Weights of a small transformer language model.
Size: width 192, MLP 1536 GELU, 8.18M parameters.
Each number is 50 + 10 x the weight over its row's rms, rounded and kept within 0 to 99. Layers, rows and columns count from 0. The size before them is the row's rms in percent of the matrix's.

# up: layer 8 MLP up, 1536x192, rms 0.141, rows 94-102, columns 0-191
# down: layer 8 MLP down (transposed), 1536x192, rms 0.142, rows 94-101, columns 0-191
up94 077:74 35 50 63 58 47 50 35 58 63 77 59 52 49 65 54 65 44 47 27 46 40 50 39 61 41 52 42 61 45 73 51 48 34 37 56 45 47 56 80 54 41 40 54 55 44 33 46 27 51 48 40 53 66 39 52 65 39 58 65 49 38 53 42 50 50 36 49 50 56 51 47 47 56 52 36 54 49 56 58 47 36 53 41 39 49 39 49 56 24 64 62 37 47 83 62 55 46 51 59 47 50 44 41 54 34 41 52 62 49 42 54 62 34 66 63 52 52 45 50 54 49 60 49 38 39 35 52 55 47 56 31 47 47 49 46 35 62 63 47 47 66 52 55 37 44 41 50 48 50 43 68 65 46 45 37 61 49 44 63 68 43 47 47 55 44 40 45 43 51 53 44 58 54 61 41 57 50 46 52 47 38 56 45 47 50 22 54 56 43 43 49
down94 072:31 57 45 46 40 44 44 46 53 45 41 27 67 50 50 46 40 37 65 63 32 53 35 59 23 62 56 44 44 56 37 48 44 53 51 54 50 42 39 49 55 51 60 45 65 48 51 46 60 58 51 43 54 45 61 47 41 59 47 50 63 37 50 54 55 32 44 55 57 49 57 52 34 50 43 58 68 50 61 32 51 46 44 53 63 74 69 45 51 52 41 44 49 50 48 51 47 48 50 63 00 48 53 54 55 50 47 52 41 56 39 61 47 68 29 44 41 48 41 52 42 65 37 42 49 47 53 45 48 41 54 47 58 50 62 36 70 45 35 45 64 48 36 49 59 35 53 61 43 59 50 48 52 55 36 51 41 53 33 33 47 50 63 43 36 45 54 49 52 51 55 71 53 52 42 53 49 51 46 52 43 55 67 45 27 52 61 40 46 63 44 46
up95 086:39 55 55 50 49 46 45 52 39 36 31 55 58 60 49 50 40 56 57 50 44 63 45 53 39 36 33 30 50 60 55 48 51 57 59 59 61 54 59 57 60 69 35 46 46 46 45 40 48 42 45 43 28 50 49 39 43 61 47 42 32 72 59 45 51 54 40 42 60 50 68 53 44 44 46 47 44 51 28 51 38 42 55 39 34 26 45 41 56 62 56 43 57 44 66 44 43 48 72 45 42 47 65 51 34 52 45 53 57 55 54 38 41 49 49 34 47 49 60 41 51 31 59 41 59 60 43 39 39 30 42 40 29 48 55 44 44 65 60 65 57 56 54 39 66 56 50 45 74 34 73 40 49 47 55 55 60 46 47 55 60 62 45 53 35 48 42 47 33 55 38 61 43 46 54 55 72 38 33 57 64 46 37 44 68 44 58 35 43 43 48 50
down95 091:67 48 62 46 57 40 47 46 32 61 62 36 59 53 69 33 40 52 47 64 77 39 60 56 54 70 59 41 45 51 43 57 53 52 48 44 59 44 55 38 42 48 41 35 53 51 54 42 36 56 47 42 60 56 31 56 30 74 47 54 46 43 54 56 39 40 56 51 45 69 45 38 47 56 54 42 63 56 61 30 53 52 63 46 60 47 59 63 59 38 49 40 71 50 60 60 42 53 42 50 40 51 45 39 41 59 56 55 55 24 62 50 65 57 49 77 41 45 58 46 54 45 59 60 53 50 51 47 73 64 36 64 48 54 55 53 39 33 42 50 37 47 54 52 57 58 53 49 48 51 43 50 66 35 24 54 57 43 41 55 40 56 53 53 34 55 49 51 66 52 44 38 40 64 53 43 35 58 52 59 57 64 54 54 27 53 63 48 60 58 59 60
up96 106:49 54 51 51 50 40 53 53 46 41 73 46 37 41 49 43 51 54 53 61 51 59 48 48 56 43 39 56 64 53 45 66 56 62 50 44 53 42 66 66 59 45 47 56 57 49 72 61 36 50 57 41 51 53 29 46 51 51 44 44 48 32 56 62 40 40 41 59 50 75 42 42 63 57 44 47 63 47 34 48 55 35 46 56 52 42 57 63 35 48 46 52 54 58 27 52 54 53 46 47 41 50 54 60 51 51 40 31 60 62 37 61 38 44 33 41 50 68 54 67 35 51 57 73 50 53 47 59 69 58 54 62 50 38 43 41 48 58 45 44 61 56 64 34 53 42 37 41 50 48 38 52 54 43 52 56 54 59 52 57 39 26 29 67 50 55 42 67 35 23 50 45 46 33 64 38 59 69 45 66 43 43 46 55 43 55 50 48 75 54 58 61
down96 109:46 50 61 52 55 45 52 54 57 58 45 49 35 65 50 46 49 42 52 29 39 63 67 44 41 66 57 58 49 59 44 74 49 48 45 54 51 66 47 43 57 56 52 26 54 43 55 48 43 56 53 52 54 53 32 63 64 62 30 44 49 48 59 34 47 60 54 66 55 41 55 58 50 47 47 49 57 60 45 58 54 35 45 33 38 68 40 43 66 49 53 45 56 49 30 57 59 49 43 55 42 47 43 60 53 61 65 62 51 63 55 57 36 61 60 38 40 43 59 53 35 67 50 62 46 43 57 41 56 50 54 49 47 58 62 47 61 54 71 48 57 38 58 31 51 48 39 31 34 92 45 40 34 50 38 38 44 56 54 47 51 47 69 45 49 56 33 36 32 59 53 39 40 42 49 48 43 57 41 41 42 55 61 54 53 47 50 56 76 50 45 50
up97 099:43 56 46 42 63 69 56 58 53 32 52 44 52 48 34 55 59 59 58 60 51 60 53 86 45 49 44 52 59 58 36 53 60 44 55 35 56 56 51 47 49 50 34 64 58 45 58 66 50 51 54 54 51 45 46 46 32 65 56 61 64 48 50 41 43 47 57 65 67 55 50 60 51 52 46 63 44 63 41 68 43 54 47 60 43 31 46 68 46 61 54 38 53 51 42 51 61 74 60 51 50 55 50 56 37 34 46 36 56 66 63 39 44 48 41 53 48 51 50 54 58 38 53 63 59 47 51 53 46 35 42 54 46 63 41 60 31 76 50 48 58 56 62 33 63 62 42 48 60 65 51 43 47 37 61 57 40 54 22 54 49 57 43 60 73 46 43 52 31 55 44 50 57 54 47 49 65 69 51 68 56 57 49 61 55 29 43 32 50 46 57 39
down97 100:43 49 56 43 53 37 42 45 62 47 53 72 50 48 55 37 52 44 37 60 56 50 50 43 58 53 49 24 39 58 44 48 74 52 47 48 38 40 39 57 49 42 50 45 35 48 50 44 45 48 49 38 52 57 59 40 52 45 57 63 41 47 61 57 49 54 36 57 55 56 37 62 54 46 56 56 60 46 40 46 44 51 55 66 59 50 55 41 56 53 38 40 49 51 42 44 47 42 53 42 99 66 49 61 54 49 49 46 74 52 39 54 30 47 55 44 55 35 71 65 28 50 55 44 41 68 44 53 55 53 56 48 64 53 52 32 44 65 53 50 43 46 58 47 49 37 33 57 67 57 60 58 43 51 45 45 49 48 41 41 39 43 40 33 48 54 52 56 60 53 54 49 46 34 61 41 56 52 50 52 46 41 40 43 53 60 55 54 48 42 55 54
up98 118:44 41 45 44 59 63 45 49 38 34 32 43 46 50 51 85 58 43 60 69 44 44 48 55 54 45 44 48 35 39 49 39 38 40 45 61 52 52 68 51 53 49 50 49 44 40 36 54 31 30 66 54 35 51 48 50 61 39 64 58 46 43 65 40 51 40 47 40 58 57 55 51 61 70 63 44 44 54 45 54 60 24 67 58 54 49 56 52 60 50 42 57 56 34 53 53 49 77 48 56 41 55 45 36 53 55 54 41 45 41 49 56 59 44 36 36 32 53 56 45 57 54 52 66 50 27 36 55 62 46 61 53 68 50 49 47 51 42 39 44 37 47 48 52 38 47 53 61 57 29 24 59 74 42 37 56 38 49 64 58 67 55 44 42 38 49 56 52 62 42 58 33 43 55 57 38 40 48 51 52 39 40 48 45 38 55 57 36 55 53 47 47
down98 125:68 46 54 30 34 63 49 50 53 37 61 69 44 27 56 53 67 50 53 56 37 58 80 55 54 43 58 59 43 66 59 58 47 41 55 48 45 37 41 49 45 38 41 50 57 43 51 59 58 51 53 69 57 50 24 46 64 45 67 58 35 41 55 46 49 67 43 61 35 82 67 47 62 38 39 49 42 51 51 48 54 46 49 49 45 52 36 51 45 40 62 59 56 64 30 44 59 60 50 46 48 64 52 60 53 50 63 41 47 48 52 35 50 45 39 51 61 38 39 29 50 69 42 46 48 41 38 45 61 57 39 52 51 45 47 44 49 58 44 32 39 37 55 55 59 56 33 70 45 46 50 33 38 47 51 62 58 46 65 46 54 42 54 49 51 55 42 43 50 72 58 50 56 52 60 55 76 49 43 33 44 41 43 46 39 56 46 52 45 49 48 53
up99 091:58 43 54 42 64 37 67 46 67 65 48 54 55 53 34 44 45 53 51 59 43 38 17 45 45 57 49 58 65 50 58 43 50 63 43 20 47 35 58 40 49 58 57 55 43 54 57 62 59 55 42 30 53 52 50 50 52 45 51 59 61 39 51 55 36 45 65 38 47 35 58 48 59 45 58 43 52 68 55 44 53 55 55 54 38 64 55 39 36 65 44 55 53 49 54 53 60 46 41 39 41 65 57 48 48 57 72 49 49 59 39 67 23 44 54 46 47 59 50 49 43 50 48 65 49 64 51 45 54 56 50 31 53 69 52 42 41 58 37 32 55 42 76 54 54 54 32 48 53 55 44 44 33 51 30 41 58 58 54 58 47 44 44 44 65 56 32 43 38 47 40 53 61 79 51 58 34 48 61 28 51 41 43 44 59 47 51 47 46 42 59 40
down99 089:33 58 43 53 42 71 61 51 44 48 57 49 36 45 55 64 64 58 42 55 59 42 65 37 57 39 61 53 62 42 47 40 45 34 37 55 68 44 55 62 64 67 32 55 56 33 48 55 49 56 47 48 40 39 60 46 46 34 35 46 57 62 57 51 38 54 38 66 62 49 54 64 53 52 55 59 58 39 54 52 43 18 51 59 42 59 45 58 62 50 67 47 59 28 37 44 39 46 57 61 69 60 48 59 50 35 37 56 57 43 42 42 45 55 43 62 58 39 54 62 58 66 47 52 57 56 51 64 46 39 46 55 41 41 61 58 42 40 49 46 32 66 60 35 56 50 36 38 48 46 46 56 58 65 43 37 38 40 40 38 33 48 58 59 54 50 62 56 43 59 50 58 32 41 67 58 62 58 58 52 41 69 53 56 38 49 58 72 47 38 43 49
up100 104:50 45 55 36 58 51 49 49 60 55 58 46 53 57 47 55 56 56 49 69 46 36 23 52 42 56 45 52 46 61 53 55 49 42 48 33 68 41 63 46 62 42 44 39 54 48 51 65 55 39 81 47 60 27 40 40 59 64 43 63 46 70 61 37 51 59 49 47 58 58 51 66 60 49 54 57 57 74 57 35 34 46 47 55 46 47 30 37 47 48 38 42 67 41 56 46 44 72 46 47 44 36 55 35 55 58 41 38 47 58 52 57 43 42 45 41 38 43 60 65 42 42 62 43 18 53 36 61 53 46 48 26 39 52 45 35 52 71 59 43 51 59 55 52 33 62 52 43 48 55 38 49 36 42 59 51 46 56 47 69 43 52 63 57 47 43 45 45 47 54 41 42 37 43 60 62 32 65 54 45 57 56 59 56 62 56 42 55 44 44 55 54
down100 095:49 37 42 47 53 46 40 46 44 55 57 59 56 47 50 50 55 47 45 35 36 51 51 53 42 44 49 56 57 45 73 40 40 47 66 38 44 50 42 55 43 44 53 60 50 56 39 55 54 45 69 55 57 48 43 47 50 62 55 66 36 45 51 60 60 55 45 52 48 57 54 53 66 50 64 59 32 39 41 46 35 54 46 47 44 59 44 67 54 64 59 44 49 40 49 51 55 52 52 56 99 40 58 63 54 60 58 54 56 51 52 45 33 40 59 53 45 58 60 60 49 54 48 44 58 50 51 57 45 47 62 60 52 56 35 68 51 66 55 55 53 44 45 57 59 72 43 58 54 46 49 56 46 55 43 39 60 67 43 54 48 32 55 62 48 52 43 59 37 50 53 62 52 60 61 46 53 51 40 43 56 44 34 40 55 48 52 66 44 42 52 47
up101 074:60 61 40 15 54 30 43 71 58 56 44 53 48 53 25 55 53 53 51 50 40 33 49 43 48 37 48 62 54 58 66 52 55 55 41 48 56 47 54 55 55 53 44 51 47 43 51 54 62 41 60 30 64 45 41 35 48 52 57 37 56 42 56 24 47 52 41 46 53 42 65 50 34 29 52 41 32 45 40 60 35 42 39 59 44 51 43 47 62 50 55 69 55 65 62 49 54 52 53 47 46 47 45 51 52 46 59 37 55 50 36 51 37 37 71 46 58 54 43 57 58 71 50 51 45 66 41 60 60 48 54 32 50 53 51 35 47 61 47 54 52 57 46 50 33 50 48 62 70 44 55 60 61 63 54 47 74 44 54 61 74 57 45 41 51 49 52 54 39 49 43 46 55 44 48 42 44 60 46 29 83 60 43 47 46 56 55 50 34 58 55 48
down101 076:47 57 60 52 50 53 41 33 51 48 46 39 72 60 61 44 35 64 47 65 53 57 38 62 54 53 61 41 51 68 59 49 57 65 71 36 50 44 57 45 40 51 57 44 65 57 50 61 55 41 31 68 49 58 51 76 48 49 57 54 58 47 54 49 54 60 54 51 66 52 31 65 47 51 61 44 54 63 58 44 66 50 64 77 61 58 50 45 36 52 45 43 49 33 46 50 42 49 46 45 27 53 42 48 62 51 53 62 43 49 34 48 52 46 53 40 50 46 67 68 51 47 57 39 41 62 47 45 48 26 31 43 56 41 59 53 49 41 49 50 35 26 52 47 59 53 62 61 39 55 56 72 56 33 23 56 43 47 48 39 51 50 44 42 40 45 64 31 40 52 57 45 58 67 56 61 62 60 46 63 45 56 57 59 42 55 43 44 51 47 58 61
up102 106:62 39 67 38 60 48 37 40 34 60 50 44 37 55 52 58 66 47 49 46 42 51 45 44 54 52 53 52 51 45 46 49 45 31 58 32 32 52 63 46 40 43 61 46 40 36 60 63 52 55 53 49 53 63 47 60 52 70 25 56 45 38 49 57 54 52 32 47 54 29 44 35 53 56 54 40 64 40 50 60 45 72 70 54 51 36 67 62 51 53 47 41 62 64 59 58 57 59 63 44 36 56 41 48 39 46 56 59 50 32 44 45 46 78 43 45 43 70 49 52 38 47 31 55 41 49 50 52 66 57 60 51 63 71 41 42 51 47 46 46 56 46 52 34 39 52 63 45 62 57 45 34 48 46 45 53 71 53 34 51 46 44 49 51 45 66 55 58 31 56 57 51 44 49 56 71 66 30 45 58 43 46 42 52 35 32 63 60 37 47 52 53